Weights of a small transformer language model: local attention windows, 163M tokens.
Each number is 128 + 32 x the weight over its row's rms, rounded and kept within 0 to 255. Layers, rows and columns count from 0. Numbers have three digits each. The size before them is the row's rms in percent of the matrix's.

# down: layer 3 MLP down (transposed), 512x128, rms 0.2, rows 492-511, columns 0-63
# up: layer 3 MLP up, 512x128, rms 0.412, rows 493-511, columns 0-63
down492 017:199078177081127126108126100132151122118116118100111150120147148136199135094095134118141143124099120120123143139109099082159158085133124171154145178069140114187141160134095101091050110090142098
up493 098:101142147127135131147076074052116108105087092175092122152154150129158045070189137123080137105090116147142168167159156144143125070133179092123116170153138079109081142178139104143169201150175141
down493 099:180085137190124128067120115166146117117164127150089168124174112134108123080161148154142131154089059118117117069116148132107072168161125126131102101111120149130143149131181195139178078092048143
up494 084:142125123178130104036110129147095128163115064184101147136166114123139108118160119108078129112102112053207129088086199144093088054142148073102099119138064118099126156133222105146137125121130122
down494 098:181131113092173150115120114105096135140155150107109151163164152145137137141110152115168162130113105176110148168095042118119130176126101157153106119114155132164099060113048073161090079173091141
up495 097:182151125168137136137107177089161143149149051144127163080146143135116138108133121113123156110133151125141155153115113130124110137106108117134136143142178129067131146140076098108075095120130122
down495 094:111092074132098138148118168130131115118094139137183176054085147136137124127135063124144121111109137143154124091041187168141105115130072115157118166090185107079151133077134144110134090127154124
up496 091:180066157088098156123085089141156128103089121138146153117188087136129189106139099131092149096137119131176105070102056163083134129146162121129125092120139104119125120165080102167154169158084091
down496 099:115139113150102152134140135133084113053135171166138114136105153127130139115169094128147116155118173128113109129103132127166127161204190125106045163092102107160116128140122184171121116188124104
up497 102:124140060159201152132122166153130164147161142137081117135095106187082105168175068145126123182141084113134082116135184173115114159152148172097143091092158112157144139081139128178142161163142084
down497 102:148044147106105075115095156113086115101129159158150171104120136149085170105110170134148075096137156152096126079167129148138137120114109124112147132183114137170096191180116164119118137124067106
up498 098:156165120159096172120192124137195154073103079128126136161164135115121155051182099098072135106180119151158126147119128108126139132141071157067138112171143096145144129145108110149105130115182124
down498 094:228097111112176098160125220147046091136114123118139153151146124108130138133195104135121130161136118047124172094086124108142159091125122109121101144079115148129105109109133142121111114095100157
up499 107:122147118121105148134181125148162072096151138173150131135147094094101141105096119104063161119135194153142144137138087057085130118165131074069144140119067125114153178121079130080147187175101068
down499 109:059054162113122127089111156108130093137135113157164122167140104136171130089174110102126115104118121201145126143082117071153074177130152161139113109105176166095168186098108075166113122136140081
up500 106:147086066030151115138095138098161139134119101146122125121111122128110093132151136092182085139116132124180085136118106095077173170153110122070097074177134158054183164112097116074140126108153130
down500 111:073134121138115062167067145139137081094137115150132144122110139105181112117157077205109052163121126151125166110187141161136120128118146123144136164087151134184090101193125129124178140134150043
up501 105:102142091060146133163151149089146100085177093125129117154149071106115134134186098124125097118114114172126173142091169128123083128125161080215112193125123134113163131102078119173171151140106121
down501 110:079141122127084090169109144124129066079166155123103166159146158094116114145069087082122120116072183168145132103093092125192116170158172139133124197186073155116111106172119108136074199079158069
up502 112:097090137101124126085164167114202073144174144170177101119120142164159183130121130131116139114110153098093151162158108123134121072141150132081088135113139161113145139082151111092084102162169126
down502 103:040099092108148152188099168115120131113045159141203104135125114142083216135105143154142143148088115095102166087106119122128090081112152109167129126151139084113103127049167137099145110160145094
up503 105:115164166123111135104148114109122092094134152130136141136117136121132098120219055124102125129117080193138099134133165125161117123134086125150130075103148121166134126142141114147098124150082165
down503 099:155104123158136174140068151147112143100148146104106145083066116097171091124065132085078158131088075150103115143096096084107166157130115088176124091148124106138137091088118159151115039100174170
up504 094:184132136128150122087093137108175110121099099099083135205134105125139089120154120125143093155096120115128105085208109155110146115120125131125070132106159150088142118080175103087101140163119173
down504 097:080072085153145140102132121150085125161119120123157126105087155141127228157138188077114140084153092118162111127113168105159179130138166072089139130158089150165085112117065137145156084097098144
up505 107:127157074187139154126104120125120136116148128178102140089173099113130194113099134144107130092066157110115158142100077155145132118123129082115093168109139125148123124135106176172204119117102162
down505 106:178151107136174096119132118156184134110125136137161139106081104110086126118123099130145129115135074118134125142156151138142166173231154070080030118104125080104103124141044136117147086187165153
up506 102:070170144197149115108113118131064121124179132039131087155143182087175157123112158150177158136126063142135136117117162122164103067134145138091142145076102104105077115130117173118165084129096108
down506 100:225170105160079133169098158101153178104180151151169145080143145148147142130151109115154153197165120161142153123109171130165131117095134137179090136137148175136139115094144123151131163137156192
up507 102:123102185109133172129160167161098133146097114132087078159149151163072144117143129116163148170091084132135166113084119156056093167129102128103181131137107124143192129183103064160115174162151108
down507 106:213154190173157145158149135088096135118032145153145135139137127170109171157097124102114188171157084153113120149159135166084182141103151110195135164150128103110152082117129089114090094174088157
up508 101:176141105120150128154189111154140189133128121124077105146190141113122077081093152173149083120077144161141095162138158130126115090145100144163120164134107123129145130150072215118137081134140117
down508 098:113079100120131088130083139134170135121148170156104102076126103157140095149172137130166062080124119120098173122143078126073154115094118084116135121132120158048087090138146093143090149145167098
up509 097:132151121128225186192106111121132110151142156132073096115082097158128113207151177129076149095095082176100132116120082127183103104162108195143143096138054191190136169126152143169164106127122083
down509 102:149067171093162100116140119135121071168098074172151175167113122145136146097162162106093097093083121142138166182120131061092144119075156174117128116140140140161133047138125192053117167154133115
up510 109:215151131151108161053155100114139139138125119183129149084153136131105227127128140080142135094145132126153111169094156104122135148103104123101046132118132029115095132158098141130157133105151157
down510 105:147097113149186166159108112040128203151176113099159110156143122150135119095088056100181094124081179104163133129112140108169097116174110137143118172100112147070129092107119110134126122136154148
up511 099:156176118115122180134141082100181124204171107089071171096119155139124155202174151083128139114170097139100050128168125095114124134108183116062137105198109221152173109129134140155148087162103195
down511 100:144126141133190141131108136151095120108104132140155133165160069092151114107097103149187122146162150152107178081126172093134167113124074155209101138162107126141084126116132124131089158137091121